python train.py --n_head=4 --activation="tanh_gelu" --norm="layernorm" --qk_norm=false --attn_scale=0.125 --init="normal" --optimizer="ademamix" --beta1=0.9 --grad_clip=2.0 --decay_fraction=1.0 --decay_shape="pow" --final_lr_fraction=0.0 --doc_mask=false
Each number is 128 + 24 x the weight over its row's rms, rounded and kept within 0 to 255. Layers, rows and columns count from 0. Numbers have three digits each. The size before them is the row's rms in percent of the matrix's.

# layer 7 MLP up, 1536x256, rms 0.0549, rows 804-831, columns 0-255
102:088120156129107133089136052144135125124145129157117138118120146135120145150160176091132160116098113141112142119091149104150116122173141103154116127154134085098133121117116133148142169120150111120081109132131128142140098106141157144127101136160130163127130153195140098143145128143160117110150111134113131104146121121136153083151108100164090098161126090139152142095139169147109119116131127120183142093142125064144112158130138114164129082099116171126119097122105106124106175106132146115134135081109124155159083158157119170127132112109171111157128108114087087094103142103200157119162132194121174143133109133125141145154129114151143126127140135149106143133099129125170096110112118141150149129132146081130151101100128132088147099090141118136136126117149125129122157107135159
099:111107101180116142144131135157129159105113145168104107132103126171117107114156140141114123128138124129112118122137155135180135162125147092109153114071140150142125115083158137104142119162131135129159125157116129120180118079197128146114130093110104143134123087088117131164125144154136154135147125136126085130135079166130163118144066088140117157092122085095126171067099113159133126131143106132202123145153108119078092136129145126096139155104145133113067114178165126165110108143120125115108140127104118128141136121113142111102123155125133103112123099152105138089143091167164112142092139085155106115150121147143122139136110138170101133148119102132121103143121124115117081160112134148125072081110137138133144127095158126119137149141172114112108146141133135108140136119101146
107:140102167089149086122073105133119106109115125121150108121102134157124093146149096144135111119133111126103194131100182198114100102160177115161137128095109125123183145146085134114108144123160158169136166123101136130145100152138109121124147116138097136127130106123105117084110180113129150137179126130142169150143106150116107105149123112148119114143112139122147181148109131112161142095168127133143145131151137109132140111140128104100109113130178114099095081143103089143157083163115162125131138119118125139129088076112141140141142174110154108108124117119114122094090123091130150127145126092149101069099139111141116111118187126152145148170136119151114136143132066142129143140135144144108087118123096115137161137097135144119158133107093139155119094139161145126131101155121138
102:129107140138097135119102104145087135149106125115140098106142125107110090108133154155144120105171132151157130096117151120155106101135124142136105133138110101145126080141091119133132118134125101154130123100132155141143154163134139088169111115150141112149163118095105141126146212134120130103139101145111140109132153132180108124135093125167155089112128129162134184091085147124138087082179121111109134124175131158115131077102150149157123130152125090114120101131122163112149149121129150130148122116120187109140143132158148130089108123091105091154168140142100113120118120119127140132118121145138145108144105162158151126125100123136139146179142141076098178119102152115136113193106137104099129052131152146081134133109119164137136151108108122101086130108160136160098176149129121
105:124115106153125205092134119175119140126090139129103160147153162109111121150107059147145112130134125110140094142141153133136151136142121166131117140121139127125171137144141126107137102087114146104129130147109111123153135140134112123113133147127148152138157171126119084123120116133074127099157089148128134153129153121147122119164132081113130111111141151138169151112144176111089104132088099172122130182161161136120152140148138125085140091168151177126102135105152132125122104127135124162111120142107106133099143158115118150149122167073147116163100126175167170083132105116120122131113129143146146133164114113143119090109115155215122148118092156116117113158140114106140113097116145167063106118100135104102129115107119085147119123130100117111155110149186154107135137102132110
099:121102104124129125100151156179145165137136139120103110112125077154072113132151109127107164120168144103156198109185141108154146131159189113153135098125077157086137090113137105102114155153140153149154152165089142136160112157145094142116108160094136131105151110118140141087130159147123138144143123133141113104105153169123088111094113146112138161146110095127168141133113139117166134102126116117146120126118139117113141086135110136094106107095104128127106119080110134137095113109135097183121151161108123129140134143111111129137166122152132112140162131117157137078151130121124129147107093119099158101166160097127098131145198097115127132141114093159142108114130149138146130088108078133135168070129111106111149128103156112088073146100118129149125122139144140143142130123123136
099:112109161120140113146163116121125135085143194170137122126136101136140134094094099121144107167127114132125109119147125080126134187130145141106134135151119126169185168106161159099098148121156095177156111135127127176133104149154110157167093145121149115134134143135155118121143112140151129159128078120089144101168114141133107120118154113100106166125119124146139140149094112128137082130170074125140147130121135094144133130121124105143081134119098092074127076136131118135161099070100080183077174137165116140104146112142139143141153135120125125108114125118133167145110111165106116137116126174123120117116122083146127096110125112140155114115140165130103147118097139124163122103083172123141121151138139144153092118109083147120103113117143125111143094138123118087157148122174113
095:107131127106129139128121115141119144132118102164137122106148173142118145126097154187135149113131135109140151133126157152149122131102196134131122073127122103096142129120142118127175141121107111134114130134175172125132140123072133120159124098116099117101107104095146151125115136150092151107173125104157159135123088129162153181122143133198102114132137119180158153119145115100178186150095124124115093129140161102146129118155109098100125098131117172140121130153164136108144119150100121154118106156109099128101096093161132148118111176127102139150124139155113136133160124137101153136099130122097121123113095111132086086126142127126149155154093104137055122133140066117148135114130131121091170104153104159160132109085120154126128161104114140083130182104150118134130140162127122
106:153116149113106131082105150115151147134113145111172101084099127114154189130125139079133184143132147132123157127144122143114135138142129130168166128198127105172134125114135141125167100119148096120097150133122175152113136123145070131113157098174140115136136163150162137124116114141089133088093100161122143124145108169102128135128139139135165158100104133160108146165118123133133140114121129117133127102075119136132125110148180081156165135153141116116092142169143152126120138080101160132119133117103130108132149116088163162144146157098092108165129115106140097175130149154179118082142152114172094149102162090149106096114114124135165118149094133147091110146094109110117131137127135104092170129126152124135146120150130155121130141134104160120114106108147150115090152083135133
107:123141121107126131126138136091148165118150140123105099094110102119141129138149133100150150164143139139134180086133136123090099099152136109135109144120094150149129129131132134123177163074162147078129139174164113146158140115165129076121170147117146110121126173155170132132146161125087098127144091128115146119118135144112145135118095116174139132124078126176152149124119135146101163135113086139154141163069121132119096116105141146171111166136129126120107132136113161153110142095085089126129091121111108154155119156137144152123136111109143137135172139132120092151144143128136112079137119100111080145096148139123133121116147166119147120128125164095157146167175157121089125132138128101078134138118139100135131169152118109072113124154085140127183133152106058128124143096153121
099:164132122137144153116173118106151108110104166146150098112157134123139148113114110149110111125140108133174069099128141165107153136149098088176127094101125114125131128142138142127142121114109146115125133126112136176124103111120104132138143122097133101140128118113153094134087156164128153152123103094170130128151109172161117068157132111121124196108139153122085137139157079123109150084110115151140144130112158095126134116127106124145111104113126101121151113131161187151096115085074150143121136116122123123141094142091123134120113147126168094106127136136111090136087116089123098094086145126123120099144102116099133133113144115177104197146114104085123179136151151092170114177121112110121134143127111080128140138165146119107111136128116114147118137156169176134133116180160132
100:134091112151136186092124088159089145112143105121082160106132097149102134117081134159117159133132100152072189120131114094128120150141174113133140157155166165157165116113110211099142152132171131093134127106150131171155132125111118113142137102152138092123146143128135114158170139137155116112145094133150128089124142136158112125118146160154118117133094124116124117135157144120117120133118142085148121137130149134119146102103115118135147156119115150118132129153104176176127143137143152168108121149124130087133104120123107106120166131140145112173121086176149059133114123143131139123094126156138157109146087139130092125082119147143117133087128158120106114164176142128126156148130126132135095088118121073149118109155111134088130143077115112109120126077120098123145140138127090
100:113129145131139123139104103135170152085135133129128123137137116145150136145100094091096195160118154124145113151141115129109138089142109074129137114123121118135167138126107137150138131158131077145175081100090104149088113090104121121133164120168099102108135169147137128114175126159109123120158105176110106084131132172118137110139128113146164146134130116109131101105092142077124139087108128108093145200165143137136102114124129119172125136130106090096143143147149163134115125110087130151113118175172133133165079148176082120115137122160149120150151150146096098108147156145133111119167124117127163100142129128143113111127142141125153149150126114125139138113101127092116117129128063124154144100098132110138127115120133096083127090161161147143146158120170131134141149116189137
099:146113144161113136160095122186147134137127148154137146106127162171129074169119108116129117146146142128111077105127111111152124109155136123121102118181125171134181129133144126123199159171126113160108084092114131144128150079156091155120146159136116093126069121114113102110172128168118135125114138115096152157117170170134144098184078129077124074135122106122119121103091140142090146124132086109152113126116116132112138113135108139115105161130108131122156134153161149159127115126085120127105111107100142110121143142137105097120127133124138149099142142126130139077132163109119114120142129142139120076133125106108137117115143097147136125089146125157126161162113079129133109156154123145163107163140170114156163136137176138103183124097110130175134133141157156119145124102129113
089:069133099126121124118121102108119149151156098116113134148102131130109114143158096092146139072102114111110126123137130100115159123168180127126096122147130144135111154126167159125158108116147127117146121160161107104153100132091101109178130144129158113098169119104149096101143174116133139126159117162116142119123098104121157113143154132159102141156130154149117108107144147104119116109148121094118124116162087096083145132094161099186125104128162158120099141137149181147162124110085098128132133104127122117135121105120087136177145134141135143165133100151109092117146113097104084120130114157138136135105128160140121116083097154149145059108131166164122142149170160123142133116074103140163149161109097129096102137098101094116136131089132116132124141112107168151136124138138201
105:098114149128132102117083141156105145130126168121139154122148165138104129127148133067194141122104129145116135108174133111095128137136181153138129123081165101087133099117135118123148108114133125121159129124157113153122135110136163147146146125129115137162064135065157128152145130128107130148153138097136105144096153111103129148167098104157094157123136121132104139129135123122099184168125108093102152143152124127132129096148179179165128102118129146153121096141107132141114163128168120146138095139144145114134098135122091133133109131163082117110149064101091142094119119094116175130145072103103139121111144155111134111084112135167125102151122116147168098165160070122123114165121126153102089130139137114092144085131139142110131129105121152106139118136134159143082140113157143
102:106109155116062162103140141145124184124160102145131132102124163132131101159181136153167091122112182121128150063147115113106155124153134086169152072112130124122112097123105117138126133119123138133165124159114143135162095115150121078141138130139142132124099109108153143103126113138127153096125143160093125154114119136144100152111164158136126129138145126118100128100094170113177125121091125109142111154101129139142099136075130108103132136106095129094139133131123149158117126111109137126117150151122139090148128157140153125132105143150090118165159104115109168117070146154139086116128119117162066098086138099159100138136110133129121107125120163132141118162136109130174109169113092132121119158115104102159108140110125123147116177097131144145190117113180083089125147147155123
095:127107101121120074140157145168103123084102174103135152087094120132141092138118130186151115146164114171132121128150116112105194120109133106085127151156139155113147151160133101100145129139176141130134147114155152151137139118151125122135141150118139138159085189172144147103123060136114150131106117115113152120104134157134134085113122137119128086113127090175116141120107122181141106157150121121104154145100094173141153150167128144093107095095154119151110144118123107101161116125120099124137061132123137112082103133130128147116116135138148136128120129139128154159087129139167121087118136102132107172102110118095133122112152084176116156124104112126106117160133136131146105144083124096085097150121210117127134098146110119098116124103126137108116116122117135130109127111120103
106:094110126067117149139140140149146124157131120155201130130130161077138147150143077126113129119126122203086176083114178134077122146137165093121118094135128118122140121113110148091112111114166114109153124098130152173134121110153179138088170152134121120133134116097109164122152119132133126102163124162100120107134091142165190098128075112142155139104109099139144153118127143136123121149115117165122076120129109117179095105113129114136116132147106139144157134137131119146142138122102137155129150112159161112143127163154129166103134122127151109181116138138100126115082157157169119097153137083118124165120119131110174112108107104131102153117118122116130134124132106123119113181100154110149153112110182102173150152132133110110147133131113115159127129141095150150143119161124148
103:107145125156163108125111153159100169120159101122150157116112143121130180120148125153161173150090073123163112103139141121140132130121137114133119112140118133127115144111085128129103147167154156106131135125147140148163155152097104120086131135148134099106133098118108135129113128148126136133119115139146162098091112125131107130107165150164155166075123133184128138085120147124059140129121081149113103163104095109112112168170129148098139168122176129110130086152131120185124118115092146082137086160116100084167118122104142103165133118167131153125102099097137106098127154126124130139160133140133118140110108069107124133111130123134177112128154092136129149112086121153119177137154140145144087126147140097185099171139146110108105118107140109098129125099154156119165141115135101
105:096101085121153170113097114125097117117129122128101139119101149170121126131146160150133141129087132123173152135124151156118095129132132122151121114129133140126152153157138103123140141148136133134132125128113151125193149131094122100159120128087112101120131142086140149122131140121131172141121149124103157150058129138113137172114091098128087206132130104142125157094120118175130089129137089109118106140115131146086134125119139091107098111109146152081117087128143176118105133121122115162124130116112142091153129100132124146149123086122133148132129108108101113106138121128125115156068157146089111111119074178110145138144133146183099120111129068151101185172083123138114132143114143129170112086130090126117172097130146130097120163155098111115145152144132087116165178135137128
103:081136143102142108094123143141121165113163132104110087129130155101111106113152086107155133143116112171077131107130183126154113118113129117130080089114137104142138140104094150117147132149112090078128098159142152098135104128153113143115127121098110183156081089141178129148157136143183140117113120124179144187150173153133102106134077140124098144141140120131160155163117120124098125106144089093108131149125095131118114120156117153139125131092124161133142150142125154148150142125127074126134120102143191088124151190131121174110104171110116135149155129102097165132133138106151133128176127119097119155096136153131126121125161133122135132130130113113128166094134116144173127140095106123085130176135153127122095123156168169101143137142120111102158143106146143125154128115145123
102:105117159119134194142123121131114135110152100103114063128117102158151150157102100117136107132167138130140119168113093131128118151132132109163101149121093124107151118127129138091140149110150158149173111149160105082168121145152120108153156153131136153177130146117173107113139102176132101136134114103178128156115119162139157137131116123128133106112123098120104136140141172124115140148152129122088116109091197140143160116125116157109114114097108101098117164121180130146145103124086093153109130113134144127161152101123167117160131109132156116106099085129095129080159132097147120154140115160146145075154118124145130107140159152124129131124138104125091120133111118145107122122116123149091098122126142107062125180149067152112142169141090159154173138139116141134152155091166131
101:107142150109101137156129157157093109144129143159087114139125115133110154125101147167186096110138117161103145133116129103146107136124103120147109135169108150179112131112119126089099147094131141146160139128117123141133152158150128108182134124135126149134109126142127135126115095089180191158158123120093085123131145135174126121102112161102130161105123123126112158122135186089098100111122084158106117087099106114107158162123091178116099140108111154148139124171117160164151119084126156153119153092128135135110138121090129125088132132098112105146141128133103075134141191121121115136128134137147146107121142162117111149122145096139184106095102122149151131066132123145158138148095100138126083116117150087113167140134127177105140134107116099104101170148144138108151138169135133
098:107145134095128125136124158149126191113134130149148101132096117176162141114122131134130109117081099188123167143104161112111113155068113133096113129153132171146157153129165160147156111103114124092118104092113174103116149086127119138113115126151124132144104149108112132129101143114070122139158091126150131138134116113136167128129130120167124157123137133158145128139101162141080147087099181147128130139119126103121156123138130091133136132109075162136146115134174158140159097104139161148141151120102178114122113136118144131119105117086124134166144102115152120063096182123152102132172123162132153155111106145122091133106120117154159129124140143129105142138111153114121107112127127136123099112083145128180138158132119145120075173153175154166140160145119111184103137124153125
105:094110128093128146117141113167092136070168136118100094106118112058148081168096138142118134136130112139125126051167125127117155154173116101124154144127163130110152084118173143121136091093121130186130152123114122105158151156143106152112145146114134116134141114146172115091104132154142172151122130128127138106126144127151065084124137129125083122067087138129165127140152108138110109148139134146123159142142137100125089120160131137092152123157124126155127117133131147091114154098120145119128138118105150112136102098116151113136132122105147123112139137126168113113073086116154064123123143078129109123134130134129156155086148091164156156134093100135118154132137166121147099120145128153153141118119134167143134139143127110124116143078130141127161170124152133114195119125129099
105:057116124096139117105125127138129124125166146123089097105106118125169104128076148146141152110104109130205118136144156131095128115105137088113117117132189073126129108129151168084131114109129120140185109118117139157134102141123066122109134114139121122113102110139143165141085141143117150108139098142192125093153081197104129108126145146145133141142136124131131134085142129134161093163104137154128114175119093141138129108135104151137142114146121104129145126156087148071109159152159135114136138132138126076119126137120121126144108130128137140137175134132169157085096123101148118123125151121118106090148151131134135108119085134142171107116122183131156122137112122127187110091147122108109149133139117105157154164167101121119152132126126149162138166108133172152126129124173128
093:126129069143095104071135168150143135137126148135145133110139133150123132101115099118148104153160143164158164137163111097116168157108142131168114150125119102112146115103148180124201133116117130110167127107132135124159129141086104117136124151121095101127113171103135160152113127157117117135129130127099119101114127112101089120115165164146098120103140076162150142163098139077159105109138123134165176176144138138094140110150135124123168122128159106117148166129097147135098135125149147158146139118151100086142081096143125108146071173114162144153110171094134113156109143124154135135106141134163144123095063134161106095149138126099188139126124138138122126118101082123135130130086115127115111130135170093147131158160121092154127139132141112136118110099147131114156155102154134
# layer 7 MLP down (transposed), 1536x256, rms 0.0429, rows 804-830, columns 0-255
101:132129104151055125129114163108133133165100125118151141174158124096121115137125171152125128110181130112124179142155117119127131099105149162136123160144137160118094084168137150107133089097110159097090122119108159117143114125110140109066137120143158107132175113117158091158142105122109118163114153099140103132129115137143128103147094124121129143110156082113122170140095140131173134114123121171111106085122072139143115142119108124115142139095125111110092158127111122130165161166103111116115129146137149079115150118128124155144124139136098136157162098144148120151193131135095116120104139127099201133113133122131142116116159115100122120135164130146124161130139133111175116106165147079091110109131134136161107135201114127116118148155112182151099152135133125120127105149080139
097:169124137130083115145156124166120138151132122152096180155108095120173167130106088098156118128107138110141119120129117125093107135125121130125132143103172147114116121075155125119159165099142139110159150096115074118145136144102116161142166182097140101123134143138125144131096117144148095158143166167124129093133127132121109160104134136125143128142131159104129128133112140113142117113105150157135190137132128133098134083148119132176146119185140093108177129101130080091119098074100156109101114100114152123130123167155100122154121120135148179119167119073142140114095135122093165138158109098106120117121121122115140159111153125126182086094118121118108090149101135131203141138138125147130092168153102105145098123138144098108180128139138138159134106133107101111134109117141138
107:111112173094135109164132178118163107114151118091171116104131130135112176147128146150117140155097109177116100147128187121166113121077136158126148106139179118140137065123129108152115133118191133157127138163170158185167116120128115107168133158145163120170120093121139143147096152097145116102091128110143123153132165111135112108139039127155118140102129150101170139100083142161115108169122129168137115119121153113070128111112145140094168111113118093152115103141161110111121122159098129095068153130127125148166126120100127139126143106098132104135141103106116152108117156112096102098166148158137120118111106146130112146116142151120102137129151105118114097130100140109093116126148129136127137145151101115114097112151111113117155112130148134119134122084131125141114142165120142
114:119161100096143143168115115121124095099100134117105131123117076150092128128102169114154143129069128136153115146134129142127095104132134156146143097088144185148138160148175119142134163130135152114119114123117126117075123151122141127137115127121130120109089121173148160090110088109110126149116134116117129182126112115115121119160168159175160126139156157192101057128164103101100115117114091124128132123086114126153083118112124122095133132163120123097104126107153125126119120094141111113117150123163122134095118114106119115174148103177172150121110140139166158122115112109103137143094139104166169124122118094110142137123107159125191122135106131090179101155113095145154123116187135109149141153134108113145121112160093118140136127139126168140169143108144095107096092104145149
107:123126122155097127129114154155118110055131093116127115169112084128159165134149113134101163148136129186169129103104167154105109100111136118108161126116106129128103154108097126104138111111108146129142097135111123182165133091104152122140086109110112142121131101120106119117135116114089156109130110108120123100127109105148118143152111120147104113124136128131138130181066134169136150114144115119148147097136119140097144106081146145090155169165140103155156127142143147134114138146138099107115159156164105112141189144143141075113127135107132126125106116145152160153138143114120161159175115156111139134099154131091105125131154105075133108092113124153142124131121107161114134130141136132127155106093193149090120174097087135101109104087118175139127138128156177141123171139095179
099:151099083139116163117099134093075144142099105139156117119149138133141113073127141130110105143101107168093125145104136116101118109098154125122095122166117123159138118168159141170103102125104122105111134143146146138149128113159141165158112154128171146158071112094131145180156149150136118125126157108177142167126093124142134108112101163109092103142091148138129095141155125123117076130119167158107157150138161127140110146141096086110134141131123127121150117150118097159093170101139119117159119114166150095150125149121136126159115151120080097114162146146087114114120115124102110129148139078122108145151102165179106145148082159152151094138136125117154122150098106148101103175138115087132112133148171097159119134168091172129148093096155132134148144112122115122127118153114090
106:143134187147124174117084095080152081118145082176165092109125141157124158092124160150120129116106126132105121138123150135127158131095151153151081113088108089163107121129121126084157122138143141150163136121152119145173142066122106155109093072169147119093092133107136138129144138131123118160135093135141146092086122122142164115103131178114123114125109103166171071157134101162128157111127122093091152106120146150138158141125141107109116081141106117150148131154160159128124084088118148113093117109135147149128113167113129124115115107114104114125117084150116128175159130130114133102136121134157145125117174135140134115163149115158120143159122155165117097143133122121104133089119147155142134144115154132128163153103162113114141112147134144124142132114139072135159106101086159
092:143236157150115109132184142106084135138121116134148165102149154147124145108115134105095120142134154103136147106186132138124112125138128170143122153113166107137134145157127134111139126124134084116110095170136117155069126077104116148143146103141111158132114113143105118145090125088135126115127138135093138138142114150055136103158107143103156117124071137104119107126175156101122117123099108133129124146097127150114143102152110110118111101108164116143096100152124161160131120108123159133131172106127117131131147142169118075110110074122169118113166116106116115133128125137149149103153154125157123133137136145134139176135146144137123155139156113098121121123075141159096116117138153119115146145108173138115110073106144136112121110144168130163127057120133121142175149126154101
103:092092102137153120130123153147115118122122128118118132109140154130122177159132158075109109127134105138119131148065123086121131128110137143131142122075164130116154153118111113110115117104106157119104158099132124148180125115110151119152118140137138113132142140097184166190111135111110139164116116091092118172136128116150123130125136113103104151133138152117124196103147136123144145146147121134116114175111132112067115126106122151160143136066167145143199116089151147153163123162107153108124124130138127069120119129096127129137128110144142125110099123171128107123104135109071142113117095109144116105115120186172134133145160120119120086171111113152129126132165173120111112152122177090157131133124144094127114146128113154083126086131102144121075121122101145127172147148095101
105:135202093132129106118133093113110137192111101137135144135134108157135100098108154145105161156167127125122135117105120150130144121124112153154100104135128116121133112103151162110148120182050084136141154093160128106115096123118133147164127113114098161097110101135153145125132129115146139082161143101091129132121121154114141070140118160111091083138161143125182121150098078093156117127127126153061136114152104118159145101112115120095135157155148132139137130169133107133148118137118122124116114132104116117081117188133141117131173096145162149157117128072115156127125147110148123122109116125133118117151156135155135110157129100122088128159102147142128129139079150142092125113128130131171100087093106156144161157143139109175165138116122153130103176122148136149115127152103102
102:143114086187125150147128137113142146110154156123142137120091144121120146091121168123117098124145142117147138166154119100166070122140125188160163120147155130155149148144133135137166173113074101110123126133133123092138132158088130172123153107129157138140086127163105096107096117146108125123149102129119158143126161150105129087126202119133111123123127116148144152103161102082099152130114099135135136136112115145139143094109122156082106164124113151104122112136109073125120103153130153129129152146106120100150111104085115115126092110170116170196161127057132145121127126128126158146115124137169099099104144127166104141138161088099143122115131114123109103129141082153106155124093116103118142156081117114146140123120129134166130157178169094128131132116109136140098120097115150
101:118165144068162148108123194104151128136120110125127131105149101141138162119142108126154075119161111097066164123116145155095142111144112135138112136186130071112141141114152127124056097142170076151112150119147126147133092079128142112104140107120111114137142134129125154128115177128137091148154177132150124100126135140125093137118149104147121156117183187143141066119090136148158158113109110135144162114124128096144123164119103083127094149175142087122144080122150099094112129130118132128129198185152113152108109126143106123114127138103156145097110112131123160107098113119130111127103128150143144137127126127146100116121145134109143125120119096148125124124111122122139130110127104154115122140140134121114144117138091117117116155123090093138166122180088132155131171161141145
092:122139113145156116158105101116125087142132133151106096159133191132110128165140141123105075147117107122132121067119136084146112109128123141170130151127156162121135082128154124132137148137136135127126113132136121119144135159143203185123123163142118155102117155094091149148102091100133150151100153146168145143109104127151127108113125094110132129155156132140106148180111154092142122128134092096099145102110121155114133150154103158091136138103090177152140137127141120104101106112147107130107146123139138156138160151113154139112125123145168127131092100129129117177145106143147151116116137112103118132099130144147146144106132186162103107125127136109146085164159129115141120119124206132091128170115088147174149130111112151108168144136125126153156120094115090086110087090083097
099:138119130161090143127120178095159122124099116145166101134125130115162140120121148070105178094082130132156149112149135121135098186127076138093137101097119144089061144120152101118131114163101126117125114158140082128120090095122080137109096117155134116183114123118101152085168159123144103101141135128159111123142113141124153116142144128135165118111134114162147143109139134154136120132109119085126100097120088121139119125096137097122134115111117114118123068155136137117139136117134132152140129127124138165170151134133105133165110139102120139128145123116148183111103162126104134120092142150141139137128147120168165140137147120090137067159157102171175152100111121169120127114145147135093145141079156137154175120068127167162163151108126146139107123175131151113131128149128095
085:098110168075124165120140167092156098135106123109114145125102112133122122140139133130096086145115129116109111125120095126142142115129102156171157092088109127124110099077108128124141137104151144115147155159109124166147116125161124150131112098101106140171157125112093126124139113170159160152117144112154102094111137195144122173132123158105137125119156151140110149123096131133139132141113149140142127090132135139123087099073110105095128140163129111136158091103122139119131122146116160143158152136119118127070143155102078097172128131145155149122123086139148123090117080126137118138145180150131146172099181157145143123203145139120131107142111153134123121055119118135085143108125106172139112172131137153140099143116101165143080141166110130139122130126138138168145147132105103
103:136125131120107153144086130092148144146152110113126094106158118144096125125189164126144108108109161172104141140142111159153077103077096121108150124163128167116157092098156124153137081137122146145106141102155158170159123136126094118131183144063124137117101154138095129142103139102099099110118109127110141170101152091090171159102136099097146116097170095121154115168168117124139109123133106137078148135101137126150100120119094114103165119149123121144060129129158095144165128143111105120115105132134142125165146110110127105122156107098124124135107125105126134143156102130182164094118128121131159149145178125124112147156144160143126167104177141129127138130131149132145176103126131118127107129153096136166121108090120117108156140160095108118150133085097133142150138144113152
111:135156147133141142101109104166124125113117092202130102083167126148136112125150128136139125124086118092169125116114113171123134146137163159153146114137112157138128139139153133090115141141152124090136124104100134141119121089126160169114104101119103125124084114137097188113142158117112115116151131166094128142141103117096125141136147137139129124116146088133155027117136154156148142064138141151119092136106130129129143112101145161131100156105083148083112148135126131158140108112160122111097161089157091115144110128119116098124088109140123119130132113098139167137115134136151163122156169086125132148116141132122150136144149172091123110145105104123139160186103156129161127124146156133122148108151160116116120138061132113094116135117140127161164104100180101129134085169106128
094:123104140109096145076113133120158072143127086105092152126154109171135135091118146087138100125094156133103098145135164165096117131109111120106143137143168145099128110143148078127120158090107129129131133126152103131163117148119135141096118141133127129134130124113168157162123138105137083166112061135112112128164144135149122133143178154119119133123125112129106119143119122120165142129119118100109147146112138105108110143148136124110154136144071154081185132167153164083125199186143161131131132155143105117128167144131167106115112039161115157129109123151139143098150104096125154128128112165134153131142152121107121114134123141116117121151165139159087097149176130140101143108137121129088122134092136113101151111104139141098118126133182139104121103134133169155143141117170115
097:122228140131140118139211162152123135159145138150129127124129104106119141105093131152119123146159116097117153143112099135129128123129154152161103119083118123151114127139130121108141145130137149125121164104136126160000146114119137132133108123129153126141163143099095132124131104150126139122123117115161157114116108120099132152107136118146115094149107125115113064124111118136116137101132140127141151125170099133121160143132117161101144135149145137144128126124136126146124092124115119124135144129126145103156091096125116152117102128126086140160168140083095152125146103185103127150092132117114086113104125138110133149123132123132149144141141111104110089116093129120146140130146118149093143116075122154128139109182123128159140163088132157093157135131109125135123135113100144
101:171112100096112128143116149109078161129096178091147115143122095143125156115160128155107085106140151130122109115166131086146095128137103150151100164086134139130134101145154166132155092120146123133137128125130120103139164107113168114129100120104155134127127178077135130167153155163170111129095167141158121134097121115102116120117101108124098147142141148156147111120156106141079110142165156122134123090134153127100115109133138190143104120103094172124096158164143151116132108135142118101133104114156152118113139114135110111129131152155086086140124157127165170119120125139143152072123112116119139130117116099096127130168138137129152114086144124096151109172153101177142149079084124109129143181118165182115150104072092115143110153136128130107106120137153116123135147150148098
104:134104144048128127136086125157098154149134126131175149152123114173125132218158133150140118136128122126136096118151123118128096116151114121125127131160140134158097106109083108108152139125095125098146133140154135138120121064127093098095117156131104163143146102078125128132097089142132126065153133130103123112192105170136115146129153117118128137149125138135133100152108110148133113128122132117136115161137140101147129064093158125148099175137095126132135117131132185086102132091104099104125133122112112123110131117096129144158129109122147120114108103153119200113112104140082120160162124118135104124123144127178168104133163150126152141134135099131115072117133147124095163152141166122136111115138141167117133121117119177103105118123130147093123116106133180091119135095145150
110:132147138113166136107138124090134134087158161137071080110164113083137167168154084107107116132108130141100114135129141116116145149123110118130156168099115095127126153123176122120115139150140091132123098104138152087137150160105148147140137136102071111131153134126097091087100124136138144164126135125117181139121144147130142158117123134159142118127129136110140145129144139121171096149167195128132136137091145141107140125135145203088187142151129109135110122155130138129153128139114092139089124135114137154159150088107115114150116158133107098138111107158125137138103109091156126134071157131159124148144133128109121131133075071072106180135112120154114183097108116093129105102128163110142091101087132148121093127152132121106137154137131086125120129146120128154135097167105134
097:160089131186099116141107097119136122102131121157130129149117129070156152098172126118143116120133166173187143125126141122091109160147114146161130095086153140163140132097153127129125132162123121106108141105129093122138135131148131118147173123133110138144123120116148144109118102103171122167126127117117134157124130114129140122155102137117192099147145111185109098135117115140171121133125111142138142116110135154141154106136142109145157133081119131121132131129123127114137073149163090153115123079144172068132122097168094169118083070108078165135174137102116115149100112137094142188114103141136103139122124080137108100160134156127101111132123149125150166115133120159098127126110060160120086120137115115125108140100142137149144095093162093098116121144162101107123145138138119
099:143126113136210103150102080109104160123151103137137119108116086099086111158086140098126126126124133101130107088130100110138159141178121115138143098161132111133134136126153126111094150136122109122120097123132122105143135156088114115117140110177113081123173147099154119145117114109125151144145165156166130126121159138106107108177105079151133115142129140134150153083126135110167107135106163121120152132115165132142172082117155071136168127145146139134107130149138108144181113135152093138130165157150139187155142142134102125111097107136152128138106123071106129098129142135090137135150133145104089126129133107113145109116142156129115149155100109123133172157109139117126143083108065150140125157136096151107151076157127107133130056131152103128153086129127118134153098099122121
099:081132159117082137149164093142123129128090133163144150145131140126125092153148078136138169141131117143093138134112117087120077089164139129143138141122101107157127099115148092169106146099110152125112140106128120111101151133142149125119162135120147133136137112133112125083160106117151102094108118120109068140129101141128172153112122129098103111149141157096109105158122138131149121130096097123085132157124166145120100155181094162130122159108112069152147101114106178097074135130123121087138098125158133147130118135170098130106068160128085141107088136158161086125111089118134109123182176129124123110157126102123134140157102126126132097126122160090148121147113143123163121146148161135132164159165132123126138135116110144113208117115145098102123129106134140117113153112104150
107:135118080098138127123094132167163131159176103154157110096166118097140128095112127104159120128155125086129175107069141121132095106134115120103148140160127139139121105176170145128130129089121132156100109136127090073161163133147115123097099180161136142128116131157109115074077143156106091183080135137135138128123127127129124163125096114142153143095137090144098104061116127115118131101140150137167137123121094171143122137122131135172147096114100143146092088140117140135105123153129159127093148129137150106150130074127132086122121082132103119145093141127176110121124131141156142115185165125163138105118153105121167099121167137105108110163160094138129096105139136130114158135159141103124137137143121114126133138125111092120139152144157108127098134090129118142133134118171137
103:128071081161115153147100170133133141165111105130131181088138130103174101118184139137119124140119135127116126115118141102118143136105151112116169174135120136073142077150147163118107139103100112126134130113114162142167144092112181127142118104144057115135155173165104092119165160134112078123128149128135073117135124097147123078090120157115124151113085174083121149142132100138139130158127083100145097105166149124178079126109134127134155129136118145129140081126128153129116146158114107099120114188148124133101127135154149163125124093121127129075133114136150098152125123113139122139139141123155113125123125114145073150109150126098120156128128122148095180141124135104087118104154110109127134146118128122099101123131142132088150117128115123155166117133150155166130135147127096